{"num_hidden_layers": 8, "hidden_size": 512, "num_attention_heads": 4, "num_key_value_heads": 2, "head_dim": 128, "intermediate_size": 2048, "vocab_size": 8192, "hidden_act": "quick_gelu", "norm": "layernorm", "norm_place": "pre", "norm_eps": 1e-05, "positions": "rope", "rope_theta": 8900.0, "rope_fraction": 0.75, "qk_norm": false, "attn_scale": 0.0884, "bias": "none", "tie_word_embeddings": false, "parallel_block": false, "init": "trunc", "init_std_qkv": 0.0159, "init_std_o": 0.00398, "init_std_up": 0.0159, "init_std_down": 0.00398, "optimizer": "muon", "learning_rate": 0.0106, "lr_mult_o": 1.5, "beta1": 0.95, "lr_head": 0.00626, "warmup_steps": 200, "schedule": "wsd", "decay_fraction": 0.392, "decay_shape": "cos", "final_lr_fraction": 0.1, "batch_tokens": 131072, "max_seq_len": 1024, "doc_mask": true, "train_tokens": 906800000, "max_steps": 6919, "dataset": "wikipedia_en"}
Each number is 128 + 24 x the weight over its row's rms, rounded and kept within 0 to 255. Layers, rows and columns count from 0. Numbers have three digits each. The size before them is the row's rms in percent of the matrix's.

# v: layer 2 attention value, 256x512, rms 0.125, rows 66-96, columns 128-191
# o: layer 2 attention output (transposed), 512x512, rms 0.146, rows 66-96,194-224, columns 128-191
v66 096:154131116098138106113157109114116127123129133136090077147105157129125114125086083113140111133146123122106096147112149170104173169155147150146091107150113140123077130104148111108123085156143146
o66 099:117124142152159125134119120176130168083129102142148095117148133120155130112132118108144128153091142132099105103164116095130140145106117154122135161109070116104197088155090138113083096113113128
o194 097:104117083092113114138099111123115125159131156134136167144087124120152122113154132122155146099139170109114135128132124167169131099106145101133148127126164118129117132095142172129154147155122129
v67 089:134129150123089110116123104112178147114132099166125132085162174139106115097124066149159082104148104115153149163131132156153102125155116093153111121100160133122127110142135158103170115142155103
o67 094:141143134114141125122156112124128120090122135100122112141148095124175116182114124148097125119134142106131128104154106145135120133131129128144078089147105090041145135118135105108103132109114125
o195 095:159121127118118145120118131126184159153101091165098128119078162094143130113181103114148133130100125127147116144122131167128099146143160103109148122116102176156123111128085143153172145099088122
v68 096:113110155129117112144104106153165137074111103103127113103117145112087110094131158145102136128089175128124113128110163090124124169113137143183110120124121146152151148122133133128110129132110114
o68 098:116160164110124086145136131134131136100118163127143135152174168086098136169124111123114168160114128108135160130133098164068112160141124162129125121154115131122138138111117135177142135087088153
o196 100:104105068100130125104134114117186102136120097125137116102119115126148120117137113136149160077118123147118118122109131106137103113139100115175108158122157120128131108120143103107111130128128114
v69 097:132101114140165176102152142158111149112144119106134083125129169116079092170122150129089070165134162116156100119118146147097098131087111099116155072088118107122165119115134108117150118153144175
o69 099:160157128114085092112107107133115132131120100109131151100115115133131163123140106152129154104098126082136136155105066169168140126107156153166108120125128087143149111129152147159131155139131124
o197 103:115113129134094146096156124132139145131128138110159165155158111095134163136101148098158109114174134153091149137132182106102120137122168107134108160151125177102082178109150113142087102086122123
v70 092:151127153138140169112134113160160132119125115129167131113136133145133127184133142131139135098172152089147157150106138092139134123151100134154111152126156178157130106151143142141103119110194097
o70 104:146104146107118107147135101157147110085140091122122169088103135168109108091107142133117150104096084139111162111105109089155175130119136096114151144140129156091123100121123105121175127145126127
o198 098:105153127108144134101107132115138144132098137126124136140124126129151130119144149096134140134163094125158122118098144129125149155100143141140181099110115149113147121138097151106110121117135157
v71 097:123101127134122146108110148157110158116160108126137136165110133118126142142150138130151105117106162090147140118130154096105120146101134078137130122121141135097156119118098142102118106136128110
o71 101:145060117118088125155108093102104136144091110133152133125128145135134109141172125155142109146117121153120129150128121127109154094082120142117105154179151096106101110155131156154076118120103129
o199 101:105150136130124118122126098137167124116123105127114146142153158163121155146148146099112144094099115095127116111167140151127114179138122099115146101120179140121141149114159137120125130099190141
v72 097:111082123116110135163113132115150118126128135140130134112121114137150147129107100150126081115152116142118102078125138139089092119102139121120108141156161106126119142131116149153113142148086069
o72 100:115120171131158120098138116099093120123145100130102113150121132134134124108149118135128114112128151148132101166149161152145144158149113107127166178123112129101113122098154133143075110150186143
o200 105:131152125133139116130150113137147115165128129104126102145110117093139113145135153102135131163086121137100086110131151134145133082141104105082123092140101150174111089142097179122153130105115134
v73 092:174113135100099129160167134144124121137128099096145118142121114138143164110073130136078171120106110131132142137148101080153125159143120164124100141126109117147135104119137163151129095134149116
o73 094:089168128151164104131084101187131122112089136136091101112153091127120114154122079146106133119096127149113101140144121186107150127151080157159139155130104111118100079119142113141126174106148150
o201 101:170112158136167162136126132082117109156147156126122080122105098153152134095172173160159127150134129109094140154128133122162155117111111102108145155091118134139161119145111145139150106148101120
v74 099:130112072078142130117118143121133117122134137139115132097120133116184171143150097117143101130150100159143123165123113120181122159147161064169118160107139085121113160099092135123169151088080106
o74 101:137104145170130119133091117115103130127161144133134114115109107180057146138126164122127112110050125144141144079101100159096125123129124123078121111162128115158119143139140130143141140127089158
o202 097:113116158110116152135176177166111081129133123154102123132144125102149102144141132132101125181106124133140146128127178102157112124127136160110156099135141126132112105135120112121125126149122132
v75 094:132130132163130156126121137149101114130113146102093115114093096123122093106110113142161144125093127152082148137124161107108118098105126116124118150177179170079137107150125155099118105112143102
o75 099:108100140110087117101101096126117144118126110112136149089148126115108127121173115108126124150126120117147160112132150115105140143123122134198142132124093139118136140114098116161138122066132126
o203 103:124151116154143137124131137121128136142081146136124135150103142170113117136123123174115098093103107147135155095144084118144148095134130113071112124100142134114134117133146150156111132139143155
v76 093:147163128125156131115143113089141126143123140141119144124156133089134139130143121127110137121150144172099136129145158102137124077092096129106144089146092108117081105120100107161135157160195130
o76 091:132103199105149135119130122126145142135140146132117127099139128117130108095136165125140130129122156126137129113120134153121179137125098133096156131101134123152098157159126119120145146119137106
o204 103:159160105143087119178108154086128119124118164101118151106100093148155168145154131129065127160141135130139125167113162163108089123176162157123095142177139145162133102118180183157131082099137159
v77 094:124082130120089101140132142163149130116134182106152112087132152091113158117177131157138144124149120071096150138123130117109138130165149094131109145112169135144113117117093107133144138156140122
o77 101:176104110122142140139115147159118114128140129091102123145138154132083117125089134152123094094147118172135142105148135102153109121141136124154106136131130168099131112117134154146121138117142140
o205 096:127157103127110139146161131122145113120132096168097158167119132085146069185134128102146171121070101130167140141158119156094189148135126143139124100111109125181128128150146140098092113114136089
v78 095:108151176157123101116148164135117103140079122115094138160148118144102130134141137131109132111155128164136131099085107115127127133132135112105112118107122170113161122147122138122142138185119177
o78 096:141127161108097079136124108093156151093091146151118113131140130097139097143107106116119107144113156136118133129116123166168128130143127112132146127121126127140141168130140104132108136140101140
o206 104:130140108191171114133139106169135134152151098104133153101078121188117118103137190120131142123171162080104139159150141167114113140117146164134095144144131159129098142152077140126094189149117120
v79 092:142101135121122115119099119166096143118157108137171138134105131159123139157122115131133158089132133110102142106140130110137147087142101151165142141186111138146092160135122118153136121139131125
o79 095:120157121115162138117146115110130160114098156136113119152139131139140102133094115112145165104101126132109117137123092132113102138138123125140119150122139126142115140127090093134150146120114114
o207 093:125171132168110104115112129156139097120122055136164166124122124112112117118157119141090117127167125139129108151089105125145148150142147116119142115137119158140146096115121138085128110157159154
v80 091:119139122131186121081118133152128131142140133126114094141141121141144169113136138156138104124117125185114148102156160126095151143137132135140106135151101147154136139144098156133151121130098155
o80 096:054137119169108095158126150128135121090187122151149142102161108145113068125137118137140152098105168162093190136126125130127108148115176143123148132180061117167112105182129136100119148100137111
o208 100:195142100116131151118126164111123146156078128145116118154100179103099098132103129135148143115136110100184086111131131100145102083135136098123117090122109089076116133092133091132109119129132112
v81 091:109123162145079133107174115120128154117153133117122147070102142079114145114103121159120136130097138109129153126088124121144116117157119097119095091107112106148139123138114107134171127137155160
o81 100:113129113106135086145104160107087161129083110145092146133099107148120121111148141057113108154126133111139160157119146144148142145156137130128111138096154123147108128100114141143111156115108135
o209 094:140124160118129153103127115134172133154143137087124089138168119133170118124132134122110133098115120148150089120131121135130053140136149097129181180143110118132141103155122137162168083129125144
v82 088:082123110109158124133116111120126098129147136123125121089126122133134136107096086152124137079094104081149152110084126124135116151141139103153106117111158150115129125165102124123138131183148122
o82 095:106121132150111139151145109112156134128159102103146122147144125120137119125076112135088134131106146168160104141124118154131181117108091164079084092158122172114155122153098069130127149128104124
o210 091:155142102108141093130143165155142150168159181154169117099136145152132112145141143119150130090154103110133115086134154117150079127159138127130153136125120171124103100137124163135120105116124083
v83 092:110117150132072119097175143133106121137123191126110142099157118122098127088131093100119160147171111112138130146106145137183173113104117165126108115122106124148125111133123144081108122127128129
o83 096:155104127115153090162142079129128097125185113120128132143126122105159130127131152091139142074113120140111111118154116099164127153128121123143139141126094125152128106144136091147125119133133140
o211 097:146113111156145144132150189137133187083097114148116090118115162123168106145095091130096096160098134102156123103132111104113110121122140123115104092111120137122118139147098162137106102133129125
v84 093:139131153153159127114119107099150111080139119105103152167151118148121099118148143098139107163091141116123096136174123114171118103133128138190152114107128125079142121186141114137126165137125147
o84 097:124124117164144092131107121109121069143111116152122149130109129166101117166098158137097166087156108122146112120078094121111146133131098100085107111143086161106111144126135162109116098121162145
o212 098:163080117131098118111098062154120110161171123101152093125122141116109143124185135126116136162120145155135074116129158098139110101118124150135138159120217102132115105119088141122097161161108088
v85 094:101134113103108092116145137133162145107168097084142134083107091095092139095199157151161119114138125149131161079131160141114142155122111130148164172140120146144156108100131093140123105095113172
o85 098:130127124152111133167139140108096160155109143148145163141129102156113161132110116122140109136104111138140124130127116136155143107136128135141087097153101134109127149133122092120172135079147153
o213 099:115119122125143086125075150133112103096117110090126115138170120141154150160161082083097150106125133100123132157141152133128122156140115136144164148098112107117107120105160130129119130130095070
v86 095:106154145119122165168131116121131135130137135143157092131117136141143165092103120150113137156133095145120103134129121137133124130108119072138147103154157184075115181158131147092144086117122086
o86 096:144143162105152184092145092158118114138162083116120127101102123124121107130120163127138126105121133132102093106124086142144116139111131121085163114103066130110141142094098129152090150160142115
o214 100:121130146170108129161107140102126136114142147084125185154148140121144155129160123131155151080160126152140157125107187104136143140128137143112129150140143118122160118159122137125181123110139116
v87 093:124115195136104125118148098149145124084123091108057092130136168154149134099102128117146113149092159161123140106089121180117136149130076129074137152100106123128088125133119132112133130112129109
o87 103:150144130158157115145119151091132147161087144118123105150125135107139173117127094151118135122090147107133125141119140067133146104125153134146149143135103107165088134141129148142106120108108128
o215 098:107120112148112104129107119173115126085168096104174129125127099102124109146180128109145137116122148168155147131158134137163113123098107141138094127160152113157126111098130073146155118132095081
v88 096:120093161122081128127141087163180135117089150116140123130125133133117110109134113143097112150140132106158141071114130163095139134139109112110114100120112127139120097142106134121136133110149153
o88 099:124116110146157146158113133136128133112142134137114134173109123126145153136126124124094159098144198132110080123140145098113110152130148156121128141181148110112121160112165123101115101164090112
o216 102:117185144116124088116139159115117147143110140143113152121123132102105062139146093104146101140153122149101138176185138148106141094146136099129093127116093115123114094119127125137121150134184123
v89 097:186076120145127105170123131139126125125113157091153122126118119091145110120123125169104111139127107146133153128151118095126129133121147176168164149111129178159112120114100144174138129109123130
o89 102:113143112111143093128128093114132129125144126159107100095135118176124128168128094150101111101088131091187145067091125102134117123149124126111117127137156067113128104126119129149085155142122102
o217 101:180136131098100095141151116112107133115123094122134147119133142073114125103110145073155109155115124159138116141143106140118181117129135116104108146127120189162111100159133121118157128153187135
v90 093:084123127137119147154148132152131105092197132150139141165142160120117149105105096122109096115179176126114134138095126130099086156121157106134132100126102131158144107137173133146135118104153123
o90 100:123166090134130120129127068103168157175135132142141108114130123078112095138108097160086124143089146135081104132144155162137129107158099137128084115090162106142113092096101148129120117128132122
o218 103:134089172137107126151124114153147088132143127116153161135121137109144129102161147131155127084103126128156093172115112095151101126166170127081138122158108176096184169155127059124102139080111143
v91 099:155062109133095163107203150149118074134090140087143113133129100127116075127147127100132120117127142107133141119127115158129153138140145155137165122129089110110071107151127132106159109105122124
o91 102:137144165125107111156084138127094090157146115129136124116107110118073145148139131173147138107117141109114131107148161123109128139133149109149138142067117099093136177116100131180130105138083123
o219 102:117109133124140130143116133136126159125086117145069133156091123133167143098103126123123129131134134122160121127104148138169095111106077133115131165167155095127106104130117153109115134139144111
v92 090:113113090143118130144102127159156126126137123116167164100091122117091135138151172163116140113175158156107137138128090139183116152140098156141116098112122138042119150138097162129090118112139147
o92 095:110132156149157162108129130129102155140097105129114130123111125114081112155119136126145128146147129130098144122120149112131120092134155129161157106099121166104103110198091117128101154095156103
o220 099:127096142116139092099152102144107113096180140099136121097107114132152139136104144164132145136165125119140126098093108163114098107139136124145112160133124121120138172081145106126117087128101128
v93 092:094113128168133127138136121133075138134154152119089109132158149120144160146141185127148127132141127172150094088124135127132118122129089120127081079172110157163125142121129108127108147103136119
o93 096:100096130172127145093095146138129151124129127117124135121131137125122086117095077123113125161093149113136142154179150135118165100129153102122142177130117136088120139133124145130144112105153106
o221 103:155135121090142157126140139157117123150149135132151119127138093129133164160133157150152125140154121163119119131077157113116084103138126102100143100173131109160146109116124130111108158139116104
v94 093:130137084121129127105101110133143100153124150141165090098109112148107108132129149135130143139133122134125132136126141123132157122110118143158113114126103136111136150154081147121112126106098151
o94 098:098098153138177096125134137098132130080134120141130095077137127110095138116141128074141116089119190112090133134167106149125127122137128115164161128130161164147137222120142156145142157149140125
o222 101:137179147113149125098127116097121121162180139122105152142145132116144157111117134154089139191094121154154131103129122124123147110158130172102094107102113106110106100096158067104121129107125127
v95 096:078130128128140152170133145141106115134103140154176139157119156130152118108149114134136094150163137106144159142165122165128123097053123122164074131111138124114134156110140118121139129130114138
o95 103:165115147110130153117149134138135102125113122139128149136123114096121129131114117145143142125124124120086113152125122115119118075186125115087163135164120149136105117108122151133142139154140151
o223 102:153152110124150123109110104102118158115147158147183134134150101140108146144149109129081118131148117145113160150122109178115142188120124155163141074122127141107152109127127128127084140107135150
v96 094:103099133130105080148140111170104139120093119132132110129128131101146167143114138124109132125104120162179179123161074078104112130157164163108152127145142121111141115130142154111123129143128175
o96 099:144125158096148144101116100071115129104134095119107140136142178126073123120128160128172143135081135156094122121098167140161180141141106107141136137108084142066136182147156147138136103154144131
o224 094:132129150133096147112125171140099146131197155120085106115103126173134147128127136117157076109166159119158096168143130105107071129129134138155155134169161148154131119130130171126118110115126095